Weights of a small transformer language model: learned positions, 1972 steps.
Each number is 200 + 20 x the weight over its row's rms, rounded and kept within 0 to 999. Layers, rows and columns count from 0. The size before them is the row's rms in percent of the matrix's.

# layer 6 attention query, 320x320, rms 0.0901, rows 0-63, columns 40-79
108,198,244,177,222,199,172,211,206,190,207,233,197,207,192,190,177,214,228,185,186,224,208,195,210,216,189,198,234,198,221,202,210,215,183,243,192,181,216,203,181
113,171,211,203,207,243,195,200,194,217,173,181,222,207,183,181,199,173,203,178,209,169,186,212,196,182,167,200,190,192,234,218,200,179,192,212,202,180,239,216,207
099,195,195,225,199,197,181,190,203,213,206,175,187,196,202,186,205,200,193,204,195,167,187,219,205,216,187,183,194,215,226,215,197,201,245,163,198,216,186,216,183
103,194,210,227,193,184,235,207,168,207,188,197,218,228,218,194,199,233,218,181,165,186,195,180,199,206,227,226,218,209,182,204,202,199,206,169,211,176,221,253,219
108,221,170,232,183,192,207,218,209,197,198,197,248,198,182,219,167,237,204,203,214,209,236,189,224,204,222,212,213,180,187,202,204,216,169,181,202,187,204,164,196
107,185,227,211,220,185,213,182,217,226,221,206,206,236,223,183,217,246,200,170,213,211,182,214,172,176,188,189,200,213,160,237,199,162,187,201,181,209,235,216,179
106,191,193,193,203,190,179,194,244,226,184,190,185,210,199,200,190,206,180,210,233,164,206,220,164,215,190,163,210,206,197,217,182,206,199,222,197,207,239,205,225
104,221,178,231,196,185,190,204,208,172,192,167,159,223,200,178,221,193,189,210,192,210,210,201,215,234,172,187,189,219,197,226,185,190,194,226,234,200,210,200,182
108,187,192,176,219,221,209,204,190,213,214,226,178,198,190,179,213,231,250,202,184,193,207,176,181,185,188,202,209,192,149,202,197,196,188,192,209,191,166,282,173
105,202,190,200,194,216,201,192,225,172,206,203,206,160,209,205,160,214,221,220,194,214,204,234,184,207,222,213,208,192,192,209,181,196,194,223,224,217,193,206,251
108,215,197,179,199,203,161,252,238,215,189,197,176,156,158,185,208,185,204,192,205,183,180,211,185,184,221,224,190,205,184,205,190,197,196,195,190,218,193,182,160
102,233,220,208,222,194,199,228,206,171,219,216,192,177,226,212,231,178,198,201,198,196,180,178,212,231,185,185,185,226,204,184,187,181,240,180,190,207,202,195,184
106,186,248,196,173,175,222,222,167,181,159,213,193,236,210,192,202,194,206,189,186,169,210,207,197,233,197,194,173,187,241,188,198,193,198,193,212,173,228,167,203
102,183,216,195,199,224,217,196,186,204,201,173,175,185,189,242,173,225,185,203,209,210,197,182,232,176,178,195,223,232,247,198,230,226,135,229,194,168,170,178,175
106,174,191,202,162,209,176,197,214,210,173,192,193,197,208,186,189,196,215,228,181,206,200,215,205,204,192,163,190,190,153,178,203,196,210,211,218,182,171,189,222
104,229,229,205,218,188,192,216,226,177,191,217,206,192,226,198,208,227,203,169,205,201,247,136,216,171,178,210,196,172,214,236,203,205,190,218,217,228,192,185,205
111,211,166,241,199,215,193,177,186,180,211,126,235,184,210,201,172,169,234,227,189,230,180,215,204,210,203,204,204,173,225,208,167,197,219,207,204,193,225,178,202
111,201,216,200,202,195,188,163,160,219,238,235,193,216,165,181,177,199,182,216,165,202,208,192,188,197,196,205,230,151,174,215,198,178,184,245,195,181,161,182,200
106,208,221,200,183,207,217,211,227,186,200,196,195,217,162,178,173,200,207,183,173,198,251,212,191,226,195,190,225,226,180,192,178,173,224,210,169,244,185,210,233
107,151,164,207,218,227,233,198,172,191,236,180,211,205,198,206,214,235,155,200,194,193,242,210,202,170,206,210,208,212,191,196,213,183,207,187,213,226,190,231,220
104,213,211,186,183,214,162,198,199,229,222,209,215,191,217,216,163,191,185,196,226,195,219,238,224,192,236,196,225,208,183,191,206,226,205,212,185,232,231,191,220
120,206,205,250,209,232,178,224,163,216,216,199,229,166,208,170,233,195,209,216,223,233,200,193,169,179,216,202,177,199,185,216,196,175,210,200,199,213,220,209,202
112,183,183,202,172,211,193,211,191,216,225,183,209,162,171,196,221,185,183,164,208,183,225,233,249,228,179,182,216,231,215,196,188,217,194,182,187,189,213,194,195
120,208,245,247,175,195,190,195,214,185,201,180,196,235,212,195,202,222,204,195,183,199,178,173,186,223,231,209,191,191,190,205,196,182,235,210,161,203,188,177,209
109,196,187,221,190,201,180,211,218,193,190,228,166,189,201,226,210,173,202,209,163,193,194,197,189,251,226,159,200,189,196,217,183,185,223,184,213,154,169,181,224
107,242,223,190,156,190,202,214,208,177,218,202,214,216,189,196,214,242,231,189,219,209,188,216,194,229,169,205,214,228,167,183,183,174,205,251,191,202,179,194,203
116,213,198,187,198,214,195,213,242,204,188,229,257,204,187,202,203,179,202,178,205,200,184,208,162,210,216,204,172,196,182,207,168,236,207,171,193,206,227,136,212
109,182,205,239,196,210,167,179,133,220,211,169,201,213,218,215,224,217,194,196,201,166,183,169,196,214,220,197,193,212,205,178,201,241,224,185,237,208,157,173,195
110,224,195,227,232,175,198,224,196,176,256,209,145,200,207,198,187,182,177,219,199,212,208,199,204,183,224,209,184,163,203,187,207,171,191,212,193,192,201,221,219
105,191,201,205,202,186,197,157,191,194,193,204,227,190,187,215,238,193,217,203,200,206,191,201,185,233,191,203,201,211,196,194,211,215,223,200,198,234,204,198,246
103,235,218,200,158,211,159,169,161,213,202,172,207,206,206,198,180,213,212,185,191,217,192,209,200,199,174,189,232,173,213,232,212,227,184,200,205,201,175,198,184
109,207,226,225,223,211,237,200,200,238,188,192,200,194,215,195,199,188,225,194,187,175,196,198,199,211,198,247,216,189,233,187,218,205,165,153,219,176,172,180,199
111,178,224,175,212,196,211,205,184,188,194,196,168,233,164,178,181,189,254,197,176,223,188,212,164,204,166,212,209,215,170,210,191,189,228,202,233,225,206,217,214
107,203,168,238,176,196,212,205,209,191,171,197,182,168,178,198,198,206,212,201,197,207,175,219,190,203,209,159,160,203,176,134,195,227,210,218,193,235,177,203,168
114,192,208,187,249,161,206,184,199,217,217,198,208,186,207,188,205,196,196,194,202,190,169,226,239,189,178,179,223,202,209,218,198,175,199,194,238,180,214,220,194
108,221,170,227,188,192,195,210,197,173,197,213,190,194,201,208,197,234,174,207,209,169,216,205,210,141,184,171,209,182,194,223,197,194,216,180,180,203,184,173,184
111,229,194,181,182,207,206,201,184,228,214,176,227,197,216,187,223,208,175,203,210,204,194,209,199,183,223,201,179,200,177,209,234,209,190,205,190,198,204,217,154
108,202,190,210,177,212,163,189,220,185,239,211,189,182,200,203,236,192,202,210,203,229,161,196,213,234,210,182,200,186,209,189,231,168,190,209,202,188,188,196,175
115,187,187,207,181,216,203,187,198,202,228,202,183,210,201,212,170,235,199,189,181,216,196,187,230,192,199,195,208,199,173,221,221,197,214,249,207,199,196,243,222
110,199,181,187,233,213,182,226,172,204,225,224,191,225,193,214,198,171,201,210,187,241,194,200,167,208,206,220,190,210,214,173,228,162,173,226,153,185,207,211,180
099,173,191,191,195,213,186,245,185,205,211,161,210,211,209,168,196,206,206,245,241,187,198,187,191,188,170,212,229,210,203,218,210,200,179,189,221,229,206,190,216
107,229,214,207,231,218,179,194,198,188,210,208,216,206,232,214,200,189,223,169,206,193,188,202,167,219,221,201,227,182,230,155,212,210,213,198,187,214,180,226,186
113,227,185,220,191,195,219,182,209,192,199,227,202,208,232,223,161,181,206,183,197,164,216,213,187,211,204,177,219,225,215,201,219,198,177,226,219,204,202,151,194
109,181,206,226,173,231,186,233,237,230,191,168,183,224,159,209,237,209,212,198,184,232,187,170,170,186,222,183,187,225,218,205,186,188,198,196,190,209,194,201,234
101,212,219,172,192,197,179,226,199,201,219,180,228,237,176,206,165,218,237,238,213,186,187,228,201,187,189,168,224,179,185,191,204,209,223,222,208,203,181,218,149
110,200,194,203,218,190,230,198,206,206,187,203,235,188,196,193,246,211,230,200,238,174,216,212,178,182,195,244,190,219,225,237,179,221,189,178,217,232,173,179,213
109,172,186,245,226,188,201,219,168,202,227,198,183,194,198,189,169,185,202,217,188,189,174,153,215,204,183,202,152,176,209,202,200,186,217,200,252,246,185,202,206
109,178,203,194,173,221,180,198,249,231,189,205,202,183,168,228,215,181,216,208,216,156,163,219,230,205,227,190,171,182,214,187,207,186,205,216,183,208,214,220,194
097,178,188,186,163,173,192,194,228,173,207,173,201,194,213,200,220,232,192,255,190,217,180,203,198,199,162,186,222,211,173,199,171,188,201,164,205,209,220,213,221
110,213,210,229,164,174,158,200,227,216,170,257,194,199,234,187,197,159,183,198,178,222,207,197,207,203,226,190,218,186,190,176,187,188,196,188,238,208,169,248,230
110,212,201,224,203,208,175,193,189,150,184,179,186,260,201,208,200,191,189,166,186,197,182,216,185,220,189,204,147,166,184,180,208,201,206,208,178,220,200,212,181
109,203,179,244,170,227,149,229,191,216,151,217,194,220,200,185,220,200,187,237,212,227,189,198,211,192,217,224,215,228,228,193,185,178,240,175,218,204,183,188,202
096,156,191,182,215,225,201,220,226,222,197,170,204,180,186,204,227,228,219,201,196,198,188,204,218,255,230,169,190,184,220,212,205,184,217,202,219,199,195,239,216
114,201,191,224,194,217,241,199,202,187,169,241,198,214,226,209,179,177,177,218,217,166,223,179,216,219,180,194,203,175,182,201,222,185,207,238,186,206,181,210,203
102,207,163,243,200,198,224,204,175,207,228,231,179,192,192,182,179,212,196,148,225,210,209,214,227,208,199,208,165,225,184,171,202,211,202,170,169,182,196,195,181
106,211,171,195,232,199,226,232,177,205,200,213,173,199,202,210,202,169,217,200,184,209,203,181,183,205,219,178,141,201,207,215,210,196,209,196,200,208,197,204,178
099,168,193,213,217,197,207,215,165,215,194,197,237,190,172,187,215,194,194,181,209,222,201,242,203,183,191,205,207,216,237,216,213,200,234,226,219,187,221,189,193
107,213,197,175,178,224,211,200,216,206,197,201,201,183,186,218,211,185,210,182,230,190,204,226,198,195,221,179,213,168,213,163,194,181,181,207,180,234,221,187,200
107,220,238,213,202,198,174,220,194,230,240,189,180,199,197,187,211,245,208,205,165,238,182,194,222,222,237,202,223,216,202,200,216,163,189,197,175,211,181,194,225
107,167,182,196,217,208,218,192,159,173,180,213,226,236,191,222,200,201,185,203,205,208,192,173,206,174,158,184,188,195,200,211,240,197,216,205,153,203,194,210,187
104,221,200,249,184,220,199,192,225,183,217,192,147,197,218,192,235,213,188,179,235,217,185,186,214,209,219,169,247,224,216,199,215,243,228,191,172,214,209,179,201
107,188,194,160,191,216,192,186,200,173,206,178,176,151,249,203,222,205,202,218,186,172,197,222,183,209,219,187,166,212,199,195,224,217,156,159,212,192,206,195,199
096,164,211,194,207,212,214,198,222,168,172,208,192,214,191,180,218,213,233,200,203,181,189,214,226,195,178,194,210,210,230,192,224,221,202,197,209,175,204,217,222
110,195,191,192,206,188,216,196,218,202,208,194,151,210,175,202,210,224,220,162,207,199,179,230,186,227,178,195,194,206,216,250,168,186,196,198,217,232,183,196,181
# layer 6 attention key, 320x320, rms 0.0902, rows 0-63, columns 40-79
105,238,239,185,193,203,196,223,222,201,212,230,190,194,175,165,232,189,197,215,213,220,161,185,197,174,199,194,204,245,210,160,204,191,193,214,233,230,194,179,208
114,203,175,230,225,228,221,191,241,212,229,198,225,190,165,187,177,211,226,189,194,198,219,197,239,206,197,210,186,207,245,205,202,226,185,175,209,209,187,200,195
097,201,180,232,182,177,177,259,197,204,214,176,196,177,193,212,194,185,188,208,209,204,185,208,226,186,217,212,169,210,199,207,180,212,214,190,222,193,185,198,198
105,200,228,236,216,209,177,225,155,228,204,234,194,194,208,234,211,202,203,160,221,211,200,194,176,192,203,226,207,211,184,200,228,170,192,164,186,224,184,204,217
102,179,205,199,160,187,237,207,185,222,216,184,228,219,178,201,187,200,166,212,189,189,200,203,224,189,215,215,197,157,144,198,205,192,188,184,221,208,206,148,213
098,201,195,195,194,199,187,222,185,201,204,212,179,200,198,210,180,237,194,197,164,200,175,214,199,177,182,205,165,210,204,210,202,211,205,177,180,202,227,222,225
101,201,190,189,209,197,204,211,213,205,196,201,157,219,205,213,201,200,199,211,177,207,210,211,144,198,159,192,196,186,186,163,186,206,254,218,192,220,210,207,202
105,216,212,204,213,207,188,173,205,184,210,184,198,187,209,208,186,180,203,220,233,208,181,240,215,174,156,209,178,191,219,227,172,168,189,208,178,234,205,216,181
108,204,206,187,172,211,145,228,212,196,200,215,193,197,178,179,206,219,240,199,177,198,169,202,197,228,187,176,224,182,197,190,190,186,214,176,197,190,165,209,187
104,217,189,221,191,187,214,193,216,190,219,204,217,209,195,218,209,201,192,216,220,157,196,204,231,225,216,168,211,186,198,159,193,199,208,218,168,170,225,195,198
100,196,170,165,205,196,172,216,216,203,226,197,174,181,203,187,188,189,178,192,249,187,233,215,184,197,206,197,213,218,202,212,188,207,166,215,178,183,228,197,196
101,200,170,188,167,191,221,185,223,205,224,195,158,210,200,203,178,232,185,190,231,214,195,184,192,196,205,187,192,216,194,179,178,215,162,180,219,248,186,228,154
104,211,230,213,200,202,192,228,193,225,205,186,200,206,186,181,196,214,194,188,175,190,210,234,189,171,213,187,178,169,235,232,190,177,165,208,185,138,193,164,196
103,208,217,206,207,239,220,215,201,182,221,171,218,216,196,208,208,173,195,207,241,212,220,247,207,200,193,189,206,200,215,213,223,172,198,208,176,227,165,188,180
104,157,200,184,211,209,211,168,223,189,201,205,159,210,211,147,209,204,180,262,172,213,228,228,181,222,233,183,189,201,186,196,205,203,191,216,194,228,213,186,206
108,246,209,212,214,189,205,172,246,179,216,249,199,208,219,213,251,189,202,197,214,175,181,222,205,178,178,211,207,216,213,188,173,205,233,196,183,162,205,212,199
109,177,192,192,160,205,204,224,178,177,187,196,180,205,198,175,188,173,228,189,195,195,199,256,212,220,187,239,210,189,218,223,188,199,199,193,190,209,218,203,173
109,228,204,152,210,207,183,181,209,222,188,222,207,214,170,195,191,209,218,214,187,219,202,232,177,243,193,194,195,180,178,201,188,217,215,223,196,186,171,214,186
110,196,221,185,203,179,202,154,215,197,186,155,207,241,200,205,206,198,191,162,187,200,232,210,192,174,181,205,211,199,180,233,194,227,178,209,192,185,180,162,227
106,185,182,208,207,202,174,183,192,198,223,166,174,236,196,205,193,204,177,246,152,216,179,175,180,204,193,235,178,227,183,220,215,154,209,195,212,224,198,212,223
101,191,210,194,208,194,177,199,194,202,190,216,234,190,186,218,191,180,187,203,180,200,213,229,170,207,222,206,198,218,184,220,213,192,197,180,203,209,202,193,185
114,249,220,194,183,202,202,223,188,211,214,183,202,194,156,199,237,194,227,170,206,219,170,201,196,185,191,194,193,235,160,200,172,195,208,186,243,200,233,223,218
107,194,162,194,184,196,234,214,189,201,216,168,214,200,200,204,192,200,168,225,203,175,192,187,202,217,193,202,188,204,200,231,217,184,170,160,222,182,194,183,180
112,197,217,200,199,213,190,211,246,185,170,230,184,234,209,194,190,229,229,218,180,208,167,192,211,176,227,174,184,183,186,198,224,221,194,182,190,182,188,242,159
103,218,182,209,208,215,212,216,176,218,215,187,192,178,203,194,219,215,152,177,179,190,194,204,217,234,220,196,211,179,210,182,191,215,208,235,210,206,203,238,164
110,218,208,135,178,172,189,189,198,214,205,223,193,202,206,200,201,181,223,256,225,199,173,208,191,183,185,223,210,225,209,167,213,188,180,192,223,222,183,207,219
116,193,178,213,230,210,229,200,199,230,183,205,217,187,200,224,167,218,209,171,158,201,205,189,239,180,229,233,170,200,249,209,158,203,220,210,199,208,216,195,194
105,207,227,194,193,195,194,217,145,203,188,172,209,203,199,177,234,204,175,205,223,214,231,204,175,212,210,185,219,189,194,225,212,192,226,199,211,195,223,189,173
105,190,212,204,211,202,210,165,181,201,231,228,157,191,192,240,189,196,176,206,198,196,173,242,235,200,241,204,172,249,208,173,189,238,227,206,212,222,255,205,202
104,226,205,219,198,186,213,188,207,195,168,200,202,202,195,211,163,190,209,211,155,199,185,201,221,195,212,208,178,198,216,201,166,198,203,211,172,202,223,228,190
105,190,221,198,188,182,195,188,172,209,198,215,232,216,193,172,204,198,220,237,198,197,201,195,213,175,202,205,224,189,220,197,203,184,196,263,187,208,189,171,171
104,217,217,193,241,196,216,204,178,199,187,185,187,227,196,216,197,228,185,200,211,188,211,172,237,202,218,236,231,205,205,200,239,179,209,191,178,205,170,217,155
100,168,192,202,209,197,144,198,183,230,192,174,214,198,216,180,196,164,220,206,208,214,222,186,177,188,201,210,227,197,188,136,209,191,205,215,204,199,183,221,188
109,193,195,229,194,230,201,183,234,197,185,177,184,177,221,199,182,197,223,206,180,159,199,189,199,194,225,213,191,219,190,139,241,214,212,213,224,215,163,188,181
109,201,187,214,206,193,208,194,207,162,216,223,209,189,234,174,202,168,190,221,176,196,190,183,221,217,161,229,230,202,222,227,168,204,187,185,191,150,236,206,215
106,239,151,199,213,211,193,188,222,190,206,207,201,181,217,215,220,216,213,207,186,190,214,188,217,203,210,223,206,173,231,222,219,230,160,171,197,217,217,197,193
105,194,194,201,213,228,198,208,148,231,196,195,167,211,214,206,225,230,167,189,205,190,177,188,214,176,178,205,179,229,161,225,204,197,195,180,193,222,211,182,168
106,193,198,243,167,217,204,202,177,225,189,213,184,150,192,224,234,179,190,194,200,237,159,231,204,199,225,197,188,213,221,211,198,193,193,166,204,177,201,179,206
112,199,181,207,174,230,171,208,179,184,214,190,210,211,227,202,180,221,170,198,179,203,211,163,208,186,211,195,202,220,184,215,199,200,206,228,210,203,174,181,194
107,196,213,220,209,219,205,205,216,225,225,194,230,201,187,203,199,201,211,173,176,190,163,209,174,208,193,203,211,190,186,188,187,186,179,160,162,219,185,250,179
099,227,175,170,232,210,188,204,199,201,218,199,187,217,226,198,180,190,220,183,244,233,201,201,199,200,173,199,200,244,194,204,210,215,194,220,195,221,182,157,181
107,191,237,207,216,202,218,193,201,203,239,151,245,205,177,204,206,179,216,169,217,212,152,206,207,223,211,153,185,195,235,162,247,197,186,188,199,208,224,191,173
105,220,193,217,218,220,208,196,181,224,192,205,181,199,198,206,230,199,205,191,195,186,213,231,165,184,217,199,176,187,224,186,208,216,191,187,183,199,179,137,190
109,196,200,196,176,196,190,204,188,215,204,179,188,210,175,185,221,220,211,177,232,193,189,204,199,190,192,177,199,231,199,215,196,188,172,156,214,207,213,195,181
100,252,206,222,183,189,165,185,196,214,175,166,208,208,210,140,206,221,183,218,171,200,209,184,212,203,208,244,192,189,222,186,221,221,177,215,213,212,217,171,194
109,225,205,186,209,190,207,201,198,217,159,204,204,191,216,167,220,218,198,186,242,211,191,198,226,173,229,231,210,217,203,227,197,205,181,187,200,209,178,166,192
107,188,175,215,217,200,198,230,179,227,268,221,216,201,190,191,187,211,165,184,204,182,183,209,219,181,188,251,194,207,200,219,190,193,191,220,215,206,219,212,205
105,211,177,180,212,206,199,262,216,207,219,176,206,182,202,223,228,183,205,217,214,206,191,168,192,192,219,208,241,155,219,199,209,202,211,188,190,195,230,210,194
097,191,213,174,169,188,207,187,200,195,224,198,192,185,175,197,225,242,253,210,160,192,214,181,216,221,197,221,215,206,166,215,208,211,198,159,198,228,216,214,208
108,214,220,195,191,172,188,179,220,209,220,252,230,221,176,211,214,216,196,173,165,189,198,198,173,212,238,175,178,199,165,240,207,185,227,186,246,249,213,246,207
109,184,183,206,176,198,197,204,235,200,199,162,174,225,195,194,170,203,200,198,185,190,146,230,194,214,207,209,170,161,224,186,215,188,219,219,213,206,187,232,166
103,214,207,208,196,214,191,250,200,209,212,184,215,215,177,207,163,231,215,202,213,218,182,186,200,193,228,220,215,211,213,239,170,197,207,161,237,226,235,238,239
098,178,221,187,213,185,188,225,189,207,212,201,219,204,210,257,206,202,217,188,215,180,189,189,214,232,202,198,218,187,197,225,178,195,219,177,182,192,209,192,198
103,199,202,185,201,226,249,194,200,171,202,179,192,193,200,210,183,188,216,202,192,183,214,225,202,204,186,196,234,205,185,227,166,182,215,223,217,214,186,211,232
101,193,215,215,208,232,230,162,206,208,244,199,164,206,215,188,233,201,198,185,210,203,185,219,218,203,210,253,200,164,197,190,233,188,188,190,232,217,191,176,215
104,230,161,194,218,203,223,198,167,204,201,225,219,210,206,196,161,194,217,210,203,186,230,219,173,215,242,227,201,205,239,181,193,190,213,180,223,198,193,212,190
096,170,207,223,191,205,211,203,160,204,204,201,183,185,232,205,197,180,204,231,218,204,239,244,184,205,151,225,220,222,216,231,211,195,203,214,226,193,183,201,199
105,177,198,217,188,194,207,179,213,185,150,173,227,180,212,217,173,200,176,186,215,218,215,215,205,186,180,198,218,228,193,205,227,202,165,181,199,191,207,191,208
104,203,238,191,197,188,200,182,194,227,198,228,205,209,210,259,228,225,183,212,214,219,173,201,214,227,225,223,223,241,248,190,211,203,191,238,204,182,196,208,218
105,210,195,223,184,221,188,236,202,177,202,194,187,224,172,158,211,204,236,220,180,237,185,210,213,200,184,194,197,167,210,204,193,173,177,183,210,193,188,201,148
101,205,246,211,206,230,237,174,236,184,221,209,222,183,241,204,209,212,188,148,196,188,186,203,221,203,161,204,216,256,190,178,203,179,184,180,180,216,197,205,191
104,219,199,191,216,194,214,178,193,196,191,208,206,170,221,225,199,235,210,253,199,227,205,215,190,196,229,173,158,180,230,174,194,199,180,212,201,241,201,196,221
095,209,187,229,237,242,196,162,180,170,227,188,167,215,198,189,237,181,189,232,173,201,184,185,196,197,236,219,187,195,202,165,198,189,187,180,180,188,196,200,219
101,211,190,217,202,158,219,193,207,212,201,222,172,213,179,203,185,214,209,133,212,179,200,177,185,200,190,178,204,197,211,203,182,202,220,194,221,172,188,213,185
# layer 6 attention value, 320x320, rms 0.0778, rows 0-22, columns 40-79
098,208,175,185,212,203,166,221,203,216,191,176,205,181,201,210,229,238,206,241,183,221,215,213,197,173,177,223,215,201,178,172,148,216,190,206,195,214,184,219,209
100,201,217,195,203,199,222,247,206,198,216,194,238,204,207,205,215,217,236,211,200,180,184,198,199,201,211,236,172,190,218,220,189,209,189,179,213,193,224,194,188
107,203,209,150,189,214,216,198,219,208,213,223,226,159,210,229,210,173,230,200,159,179,194,187,174,175,190,218,240,205,219,207,192,221,174,251,221,202,184,203,197
102,227,204,223,162,218,210,188,182,222,232,220,180,199,196,172,219,195,193,195,192,154,164,195,213,202,195,218,184,199,195,205,217,156,195,211,242,188,219,175,239
103,208,192,246,191,227,152,179,203,175,202,166,197,191,200,215,207,163,201,223,220,212,180,211,201,203,206,175,196,189,231,188,212,222,186,196,224,201,196,233,215
094,203,188,177,219,215,220,189,226,196,216,184,205,185,182,223,207,222,206,207,238,178,237,188,187,180,194,193,178,204,229,234,203,202,142,192,188,203,218,195,188
098,214,156,227,223,186,186,165,225,218,208,188,218,234,228,230,194,211,185,209,187,191,217,207,211,214,197,199,201,177,186,183,195,181,260,199,191,227,202,210,210
106,186,210,184,187,237,185,183,182,186,219,203,219,165,216,207,165,222,207,209,222,186,229,187,203,190,230,193,219,201,191,177,214,224,210,185,196,201,196,196,221
103,204,199,177,202,179,236,226,188,236,182,176,193,231,169,217,183,202,198,208,205,213,219,162,230,213,200,182,204,180,208,213,195,196,208,168,216,217,190,211,189
113,224,219,210,230,245,175,176,180,163,208,257,212,169,210,194,221,186,198,187,186,197,187,211,189,176,190,195,193,195,198,186,219,221,193,211,213,213,203,175,193
112,191,203,194,215,169,212,199,176,213,206,193,180,196,161,214,196,199,188,145,169,177,208,200,202,187,166,189,183,254,183,184,229,205,219,198,218,198,234,243,166
101,219,190,185,174,208,176,161,206,205,188,199,195,215,189,205,201,187,205,190,204,154,159,194,204,165,196,186,215,190,201,234,184,162,197,211,205,210,196,215,227
100,239,211,227,191,188,201,197,185,166,198,202,214,198,198,192,220,188,225,212,183,237,227,232,226,203,180,168,207,198,193,201,201,206,154,194,195,190,193,171,211
097,224,200,183,196,173,218,181,178,173,191,222,201,195,161,212,240,154,196,190,231,193,189,190,168,228,179,225,232,203,202,193,173,193,203,198,169,215,172,175,195
096,201,205,196,189,180,192,199,251,206,241,181,182,186,191,215,156,234,201,207,180,180,213,217,211,214,201,231,251,223,214,184,188,190,207,183,232,196,185,199,197
104,234,234,213,209,200,177,222,190,190,227,193,178,204,223,201,152,184,199,134,162,191,210,198,166,220,204,194,191,237,174,173,242,196,214,215,230,205,225,196,200
114,197,195,207,178,199,161,215,163,202,227,200,183,212,218,197,217,186,225,212,188,211,190,204,192,185,176,207,223,169,177,250,184,198,196,163,216,200,172,198,178
105,166,212,168,166,170,210,221,216,189,212,152,181,188,196,194,177,199,203,234,226,245,205,195,183,184,187,219,202,173,193,207,182,224,171,226,183,204,217,190,201
092,218,191,215,183,194,198,212,199,165,169,221,198,225,223,232,212,223,186,182,198,204,193,222,186,205,201,208,200,158,191,193,196,204,180,163,213,183,227,199,199
103,210,186,181,187,202,181,202,209,188,200,253,161,186,222,205,166,187,171,204,211,174,205,188,228,207,212,216,211,222,203,191,211,211,177,206,172,197,172,191,223
112,224,217,214,178,225,200,187,250,235,190,184,198,184,218,216,176,184,218,185,215,174,213,216,212,209,223,222,202,167,197,199,191,179,205,212,206,208,207,172,238
104,178,220,218,202,185,181,186,198,210,176,197,212,220,210,176,192,212,154,215,201,166,205,198,209,183,231,197,186,238,217,195,230,171,221,182,210,198,190,168,187
101,197,171,211,187,187,202,207,218,237,212,194,146,183,233,212,190,194,190,235,198,145,206,196,204,223,182,196,210,197,208,196,230,189,150,184,177,225,203,229,162
# layer 6 attention output (transposed), 320x320, rms 0.0893, rows 0-21, columns 40-79
092,157,185,187,173,224,229,214,179,178,199,181,173,182,196,210,188,187,180,184,202,195,168,209,229,190,201,165,181,196,205,212,201,180,202,211,207,178,219,221,196
093,248,183,202,177,209,199,209,222,187,204,195,201,197,204,193,166,213,180,227,216,228,203,213,196,208,255,205,227,203,180,161,167,184,226,197,180,175,211,197,223
099,180,160,240,165,205,189,195,168,203,195,209,182,204,178,233,190,218,184,213,205,222,205,237,203,195,164,179,186,198,180,190,210,214,215,211,176,227,196,185,152
097,192,191,193,213,180,180,214,212,217,184,193,252,186,193,190,194,154,193,187,192,212,207,203,190,202,184,185,202,221,177,186,172,242,194,188,216,202,188,189,206
095,192,200,186,167,215,208,176,203,220,190,203,232,227,178,196,211,227,216,174,180,171,187,197,188,206,210,170,219,201,198,193,207,200,216,236,164,170,210,167,224
094,207,203,163,172,189,172,204,196,172,187,211,190,218,243,182,162,196,218,196,194,189,193,186,143,199,199,157,196,211,217,192,207,204,218,194,200,181,219,200,191
095,213,193,166,194,213,197,231,183,191,177,216,211,177,198,183,190,226,212,203,195,201,177,203,227,220,220,187,236,198,208,195,169,209,170,187,214,178,171,202,170
101,221,243,209,219,181,178,194,202,221,187,232,199,207,177,196,206,205,199,217,208,211,182,223,201,204,222,202,176,206,204,218,195,192,204,190,187,165,215,185,211
092,179,196,196,228,210,199,205,203,210,198,210,180,224,190,189,178,187,231,187,229,203,182,258,169,191,176,195,247,222,203,212,235,191,158,195,202,162,200,203,245
102,209,181,183,182,224,169,177,217,217,202,162,210,235,229,220,183,215,224,221,209,242,221,190,193,221,202,165,203,226,204,214,169,193,208,191,205,228,168,235,230
099,179,196,229,205,203,210,221,187,183,249,231,221,190,189,220,193,194,203,243,200,215,205,188,199,205,230,225,200,187,194,196,199,170,197,183,180,164,215,202,208
095,178,163,196,226,211,179,201,201,193,213,149,190,158,210,172,219,206,204,172,212,212,206,208,238,191,200,179,179,234,228,228,216,200,195,167,202,224,198,225,202
094,177,205,193,204,216,191,180,232,217,207,192,212,246,224,223,175,206,171,212,216,212,205,174,141,192,236,198,218,189,215,220,179,207,215,212,154,208,226,205,190
098,157,213,224,158,206,199,220,218,221,201,199,221,201,211,172,194,232,175,221,201,217,190,199,243,205,191,201,150,197,189,202,211,199,200,180,189,231,204,200,209
095,188,214,219,243,196,199,199,146,219,200,219,197,238,192,206,200,175,202,165,196,196,179,197,189,232,158,191,191,205,213,207,221,202,212,192,197,189,191,179,204
104,206,224,195,193,152,224,195,187,209,187,181,181,221,220,191,194,211,188,202,227,205,186,203,230,198,188,216,192,175,204,237,183,190,208,161,189,184,172,205,202
108,191,160,206,223,199,226,239,204,209,213,194,175,161,209,185,208,196,202,206,222,180,200,172,218,194,215,217,171,199,207,189,220,174,186,182,135,167,197,202,191
101,237,216,228,198,188,214,195,189,192,196,203,192,269,188,211,211,210,217,167,192,183,216,196,183,198,207,172,158,162,200,164,194,198,213,201,207,165,185,194,204
092,180,209,216,241,171,202,191,206,195,216,187,213,196,208,202,185,202,186,191,188,192,221,187,179,194,215,219,202,189,176,227,165,182,195,212,207,217,182,204,219
098,234,201,150,159,210,175,194,191,215,203,195,195,181,180,207,199,169,197,211,174,204,186,238,174,239,208,208,141,220,188,198,202,215,207,201,206,192,208,173,194
104,201,200,186,196,205,188,249,218,172,203,222,194,174,192,198,204,208,181,171,219,206,210,201,184,212,165,152,189,245,222,186,207,198,210,218,209,208,194,202,183
099,196,186,178,198,205,206,191,164,208,223,222,229,221,238,211,216,164,193,154,195,206,216,199,215,183,238,216,217,162,203,201,211,210,184,222,176,165,224,204,189